Weights of a small transformer language model: 11.4M parameters, exclusive self-attention.
Each number is 500 + 50 x the weight over its row's rms, rounded and kept within 0 to 999. Layers, rows and columns count from 0. Numbers have three digits each. The size before them is the row's rms in percent of the matrix's.

# k: layer 6 attention key, 256x256, rms 0.0883, rows 229-255, columns 64-127
# q: layer 6 attention query, 256x256, rms 0.0895, rows 230-255, columns 64-127
# v: layer 6 attention value, 256x256, rms 0.0961, rows 192-211, columns 64-127
# o: layer 6 attention output (transposed), 256x256, rms 0.094, rows 192-211, columns 64-127
k229 109:554505440518491468458518548532402595585523503491447505473522500558490481417476508491504527515516340462433533451374551489519513418553497553491521443502428485479460491590432470548524497504533570
q230 099:566503446424468529495480481485403483526561529476489499419616476431495518513397498475499462499634538536540521430443511471594465559455548456503444452537559447389472503528507466480540542412588548
k230 122:574525531499553627463479539497525555437518543541548574446476498473534563430495507436466344532505522640562565520540577481595482510512480490555492521556448515472517486480404520514558487537468470
q231 097:505467510538415534649459535521416479528492438467446507464472482438393486582463534529451476460459504545527465485574512485468509533444516543478568544537493476489466490566462554458501503437488477
k231 100:521472468464480475517565566456488521513453527436406489440524471487510542514429414546497508405572477566442508500386513493479534399586527552582446453555446503521507606523523540520470496471583544
q232 097:443412484540427487469480447488408461519505468523476416522534482480467440598497515472436492400382513485547461492487551520423527560571465537444411508574504477493492518437495490463481468430460502
k232 097:476528585510511534502498537534399557485507550482504552577488479406487507455426502482477410460529517576475529519506527461496522482473618528549565493558520589469476512539429533439435442462483498
q233 085:419463503479493480499463522464460476487488475512528486599552452532428520505482528523429543456520503512567498545524451426495512525423513436432485459442441517460573535509481433475441422492469497
k233 099:537506468485418561467484434509443589483450530481480500497510475496459508398473552510523541394517503469439511544493554507552509476533512521579529436526518601458569496554430466495537371411450509
q234 087:471508531566538492385457509494624506440478504507479537450393526512495499438501530499435585500520425466479479442424453468458470414432513546518584404447459485468533540482467442565416458644458529
k234 101:511568330468478468510522448532583417540436498547563448502573523515504430558558514576500452485543452477526472557503448434542523511574519500517523436469548579587507587551430521527539498447553529
q235 086:586501471599516461542389492491592469503539506532451504488460561428510410461553498501502578558427448397559430479566465500395531555532503493447537420477435536516477497466520523506477491518497523
k235 090:454484496449528430566564549533530485521506474537373552485540491574484511568503526562484497499513428434529477447472498546492468477454491439496538537480520484509494554590458508554456586532566569
q236 084:476493511426582544508515507536503550424468454350466567491486530532489511540516585542425522511536427546501508525530482488548481448448476552537605455540410581453522477529482559556470432509460461
k236 094:523431431553480405527539497462625472529435468506538416544532536520452504458547482528569539468524572578416476515435455453480502502589564541452349491511527557492477543444469518500534536514505535
q237 089:495391470488461502514450568518440416498570478511532465461533495515433484553439543524430474478427546477509436451543498555487476533538455576530540569614444496457510562447487495397484454493441532
k237 090:475466487473441473556520481490567570537529535538437447506496552551559518514498464552489411533490518587444524603428519476478578410493452591532549480527579504521549539513473540476512527527556586
q238 079:461524485504517464464480421526546575457479446501391480504414532517570482520582478513524648482434454489497499548425498561466578487499459529503498381503425550554487435460457487583519498473468554
k238 106:480496425442529419532572521497537453480487530471451516505528567501478470506441557490499572471548436530485391386488472446470474569548544492372448502543422598497496571538471493460466517446609534
q239 086:451527544525554477470520448448595530494431494559527544476482448569552484432556412483442608508463427431535477519403523515417541445430464479499551429433404456535524479509525392564509423558484515
k239 089:524572367474485525472512438561456439512497508554476544496535517515463414444507576517420557494516445445494490538541493457504478516493449506499601461427454619541541535531424476501525443477481434
q240 083:568454469474504491503526497531499503441644459519483488448476527440427453407502561456502460539476476501419430420514498485568345518397532505473444524489552428448461559485535522345544536523547521
k240 084:554460482520542481505444460458558555488505551522469521419570500486571460463551458490520391516492632409557604562449494531540465537471436504518507500504507362546469528421547549462579509530547527
q241 080:494537503499479426514450404485551495482438491547446496495489541478564495504593465539507604520408455467458523527462516607508556507470504480468520347431413502564498430462462456547531534449508529
k241 089:475494477423541471479532479507414523463514511457399595481483484415542509453442570474465526457492441538520440436506530480537456527525502456474516521507423554496476559546439554500446492463538476
q242 095:435521544550538478477390452492651488503468523500489440530417565492470431517553472523457555480442506441497541552519420485409561511505499531448528468407446571528551485462476395558441530594476564
k242 088:437522456410506464544554529509497439463497465482489412484515506502521582623516558498568583478521391372540463454567437478541491488534560464455531478504552634482513568488501436550453485441600619
q243 082:485553487476465530430555530509442581460512515431531536513429480526518484540488504472535426498597513588538558545456541448590498403560483589605501497570514538529514523557444529490573484543443451
k243 084:478463509605468503462454473494554505491490472492556348466474526511445479536463469488536587464501580383384470419483469465471499547481502530449415498476566443482493475442560472497536527514506486
q244 093:428526523521503532353603436549505537439452477474486529507484539558429497478508533497455538454494386541491497404399474451524457435457509562510417509459518560489534544539450452554460407616390465
k244 095:573540362488428552504518459523493499548439544464600513564547555435528451410513571510515489410511560397472479478584503472485543491509520542512451474505504572503522545431476524428527372488516504
q245 093:501534538476520437529498432446551558519516515519392509513405554443411486407560493514555605496495526434485526509508378510502457507400479514425425407496476488533479493513479472526475522500563510
k245 105:530471489431489510471498444578438537482521488496404546488557463538416513378482617449549513429507664374494479452513508573508443562480478410501491510550482444507467491441528453403521489419469533
q246 085:550582457490413441433481483551482535537492520476568455513427573530463499537454522542587490501493535570430600528532518507501491456584519554500453464493535559584479432590446507560528516518502465
k246 083:490468520503474439518533558478433516546515497426473512464516501461458460550435484586512588461512533370527444392531495559482514523457483429514417514567522478481420479450568483510433488541558549
q247 078:451489477532469522509528528513486546460438531494471567501409457518374470490452472483623464417464519481510482449521551481467556455588496563542455507540578511599455461541448539582494538503544478
k247 093:439531507466524544541476510584389413524478501468563559504493546476414426570482548560487533501544509467542455491571482558483505509404483473544527533542519467503452496493545496458406479462511433
q248 085:508537454406462550452545518486367475561534437517532490484649483493573425578514487415490472445489477604459511477447585556544527540503537505498439513500465537502495521539519544460596441386465530
k248 092:512456585513540494431531449439496606526508547471437521530446510451533604394485504458529487481464441543433501403523523469552456501473519562527426538459468480467487484506436539460499504525488507
q249 090:550532454512437496478478487513398478481521506494590503524536539493477513527478561574425551510556483595471494533508460502610408457419499466541549414513430546440504526536429445479455455480444511
k249 103:571499419528412518380480493473491647537502471477460418442540498467567492385501448548535516446491498482367528432393558493591527476601480552521440446512451512472498478486469525502520492520492523
q250 095:535553494501573577567496541518529480491447507436404486616426460539490377454570542505504471551475531527595511582475528433472545536547466443495526469539408541439447511570476540373526489477458457
k250 106:497436564536534578458480465435499461518457477505486506513529497532486516481383567463476525411483604419433522437473521501431540511479598471522474503489558416503497517460504482496496426510494499
q251 085:500475510466453524600540555533421525520529529486498495496464444429444471559439514501569376486545571545551568549601501499461589509560498496571532578531538506514452471510538556428557559436510502
k251 094:426444593471540539497499567436484437429540465501550479437423529557500572551395474477527617519443547498518516450481485508512510467432474505465492522455579442485490475396649460522496510501576510
q252 094:535502529506554399572530541452496553531479504495450521505514438505528576401492425479555559515567532491520463586496521533448535471403461461562504377501482506490503528486452496537489519460577533
k252 111:501521549588457447425438541559428573520492477521451503488483462459436428470481483593474541495485480462460494489358493545581464502529527406515553496445452423539441494548493484437574563477391452
q253 085:392408549601577488455486494515478488529493524525453450518506520460446577439480474448564449486472490371502433442488463487464508487565452527482424591523608431504533506440535503530438517531542516
k253 109:434546571496491507554515479556514447447541501536557435608490480511516420577561410473512478559498574554566504618544473519446516523509512466492557500561640551502513516478554454479482529484477489
q254 087:606541590545557522543437497484560471466535512497509476521450574420534492412545551552480468584483516504487485465545510451464393560468533440434560478470474520490475552501557480472422489558484380
k254 094:552506583515512485512453467487469441539434442481539528493572446495523467442533534470472545545458449443567542480496520595499552469581571452436554473464485533483499540503523447577466479565417509
q255 093:457521497450463524566650592555547463468462512480603488541478464529373417521497485599543417465503568587489572581575450431488539501486581494501539583541441526484429534557509525444493516526484539
k255 090:487485467487516597497503493515414511473543546441433457467565511561466565476430557470519562469427493374494551530558480561562519479472472497496483463468477373475499444438615453513507464474513529
v192 088:472492519513495551431476522539479473505593522510495461518445461548508613511460552455514584546513502472548509450545476670502426574561456465475610559510497484508601503433455508504531475527464539
o192 094:547678419477547515438474447486501527442492461423461507459487516450579485451554463510515479479513501426488445515496490523534486470466390522503447487475461510547519512585439520471505506542580527
v193 089:459485533552520485533530527492437516449445452484407537557400491457471531458486584500534511466453499386442460498557521448478531465460577482456558433543541480466535477573458521468430445517477471
o193 097:509470456486551536454518578585448412429554505531552484499584466396533471554401548540508481488533456510528467482553498474629501515517484466509438550501489522435423490513441514367518609481478552
v194 086:522475462484608440442545457473490509617551490478505335456536484533473568485553500510537499417530557517467517494493448505558438509492518643405651485561470533472500467455519530404442544509477432
o194 094:469401486428460621506518467563428464419562458538577531514560493528526429421578521498533479579489436532508443551410518490577557404476455469558511529522487521510498561548509463518426435519374469
v195 087:511514494448467467606410510477593485413463498569506547512440554471546477517509411532467453513523548502527453609507456372526473487542574481498440469481458600497434513489472530464574561490510462
o195 092:505536517507492535596436518440441463496464500475483505571528521502518542574428551535477434507451542510553579444570493483505574552443493522464466490464477518481478470478519526458536516408490516
v196 078:494517587499504507372485532505457442453595536468609458388497520514495512528427532516490576603506498463522563377571399568541521552517519579451498566453471513457576402408490493496482466539520561
o196 083:571634406525521420498474443488496583469399392445469537522440609592533527484566513490517503360489530434527511492472488544521498500488461440459566471507447506539487464522480562588425431543547455
v197 097:496495499465536453505527513425481487444441497528464482410411509516518514478476341456594461527540489533531517598504524411548490488532424487542471556517521567501496476475494514524499679545513564
o197 103:582579512413515499489462536466528521546564498503545559444521553534442434573473465488515455478549603491525557506520453536495562572466543586461483406497438524386510522469525512467484447489426390
v198 095:535514475495555475490542522478411549610474485522409517536499483461489488523503499443555451466494576564510457533490634442518522451552523454477566403598481585475501553582491519538542482453561442
o198 091:494502574507509487444524543540491473555575589537610525441551453428568399513483463498507515523577512616502430494501538453584453468513590477553483554544523516406527576517510470467503534487437460
v199 092:462476511605545522472523478434542543477556514507466469515440475546497545479461478448494617542459502503474480409522574591466428357490427515524433581481553481506554507457552454538435541531516444
o199 104:510601502401553495436494500430622445486542477537502542341451465508517476489490468530456460482632435526460494466421457534461495453434553537440458467425529470502609514532445471555532491610504481
v200 086:439502478489525472494435565489561527430544507415391480437668539480540505539527448479461591545516553436511451449501610482354597510461553428515390512487486409523547420574511459527458462451543474
o200 090:449544490581568501543433479477563573488433449473520595493429540477477526443549549496412435535515506397474527513475425539508494509494500508512591594444523413500508539531465555496507588462564495
v201 081:508486509555473545402611471532437511583477509468504420508486440527434570475438567499566502482530436480591583433486467524574484478461431460505429521582561442499550542454502502571526577484522566
o201 090:512571447350449510477567478499542494510564543469564536402537595533503374503542435505556459578564546567501443574450465519449478527550506551493458505475480537488598501543464421446494452590494448
v202 092:531479421480521487418499456510448592579545498551478465554571491487552528510515483526426548523481439544489439487412560474513543487537408507606516461539437549542495480566475516508574528485484552
o202 095:497471434462393462547507421460548475561507581472512566460444542431591508396539463416550493490447488513438446576531469580505523390488561420474469409488564588472591431459517465542481435496402471
v203 075:502493508573487482546514447534518503537456514526508485570524443536416552372501564487554504397498509511515555546491471550546479484469454430493547543524644447416525510510471499501450472486506467
o203 083:520446505369542591513560505446561493498540546512558474393578401555508490574414470467468485573567490520519441606500502446540482413520409583522501511503503513495492498482441470461548536486509433
v204 077:473504463453437503603469399495485457481426492556656560599537506528558475488534551504469451501475492547467503611433439484513416491487409413503536533505605442542460503503534504543489643493418427
o204 088:498377500495496508562429415485452422544475509491437460492578446478447549602463433481441481472493459451517531461455528472472558504399475590503448362528489576468499567523462493475519469511456485
v205 094:555470535517509468539504446461522420450473518508555470487517516506573479535486432497534483518504566610479546528498470613603503506530426509528482601501492422510519533436525530477561480518533438
o205 093:544467496593536491544580517415533567544528501592479534415437456558545539458520453573472535525497544549588506492421515470431497519492534582429507489568512498522518541499599395623475517488549472
v206 084:448520457493469443652566466539496547627388511534449571613538530502436499516531394492407502457478492509445467601448456481492452498447532504573431547489484474554460513591496529433472504479461437
o206 086:417477596537532527453414528430422487574474540576517401489506449471539529527379505554561534620486439506503523472528496490521506511509505489544468461401493522502456497487526458477526544469566458
v207 069:560528590493415589452559505565473539411475506495510649482514530463520434569435528495522457513506468481469469468495548443465587495537583441534360545426474445489478475388526510505572543500550515
o207 076:396565507521500334511498543467461530536466537480539595536461543519523561526465456443430475505416525488555488428597426522456470551514503436448521537389477476515525397474510515424511463488545538
v208 074:503457491513507440601466484469530552597475483570502459599458517561501516455512554510533491409470539468541505605499452531518442533513515377502537537555596435519471527516533474493549522474532432
o208 087:497471511447526578503545461436530455485519578571503500337565424459600465523478388480461517594613517513520497493456562455551475449481426562521440433487515546427510577521537393577539555476492417
v209 087:520508554520455495432532391555523495609640517555605440542502473506426586507533490514417589470517543571557503441548510515495514540471499459550474553504519497493551495455502490472468498501431612
o209 088:593534414458524472545451453431615493501369492480524592483415604608562539513560483497474500501450496424559524493453501485496439407489439478447518490488418518582515482492484567543457432583531515
v210 080:499507470379483501507508443471522506361371516519559535463505530468561531514509545505469496486554494527546425618499540434496418552450486448658472448498522545575519523468492561449548618502500482
o210 086:419530492453418485539465547554456490591516525437463496556570496467428472468394465489514463497544515438500522543496469520429580551463516523495497429512536571435496406510461411377505466476423453
v211 089:536451503517653463470460481434460467472514459518605439429505520509612476470490554491548489547460487573517478441496495519607511508492494579512506544523340589509489478544512510527539491523533490
o211 088:539509482479337488591548470465476593494531438486478549555469533488500463478525521555542501418456477533483531530456541529468476468466581482413574427545550516439535525529493504603427390541444531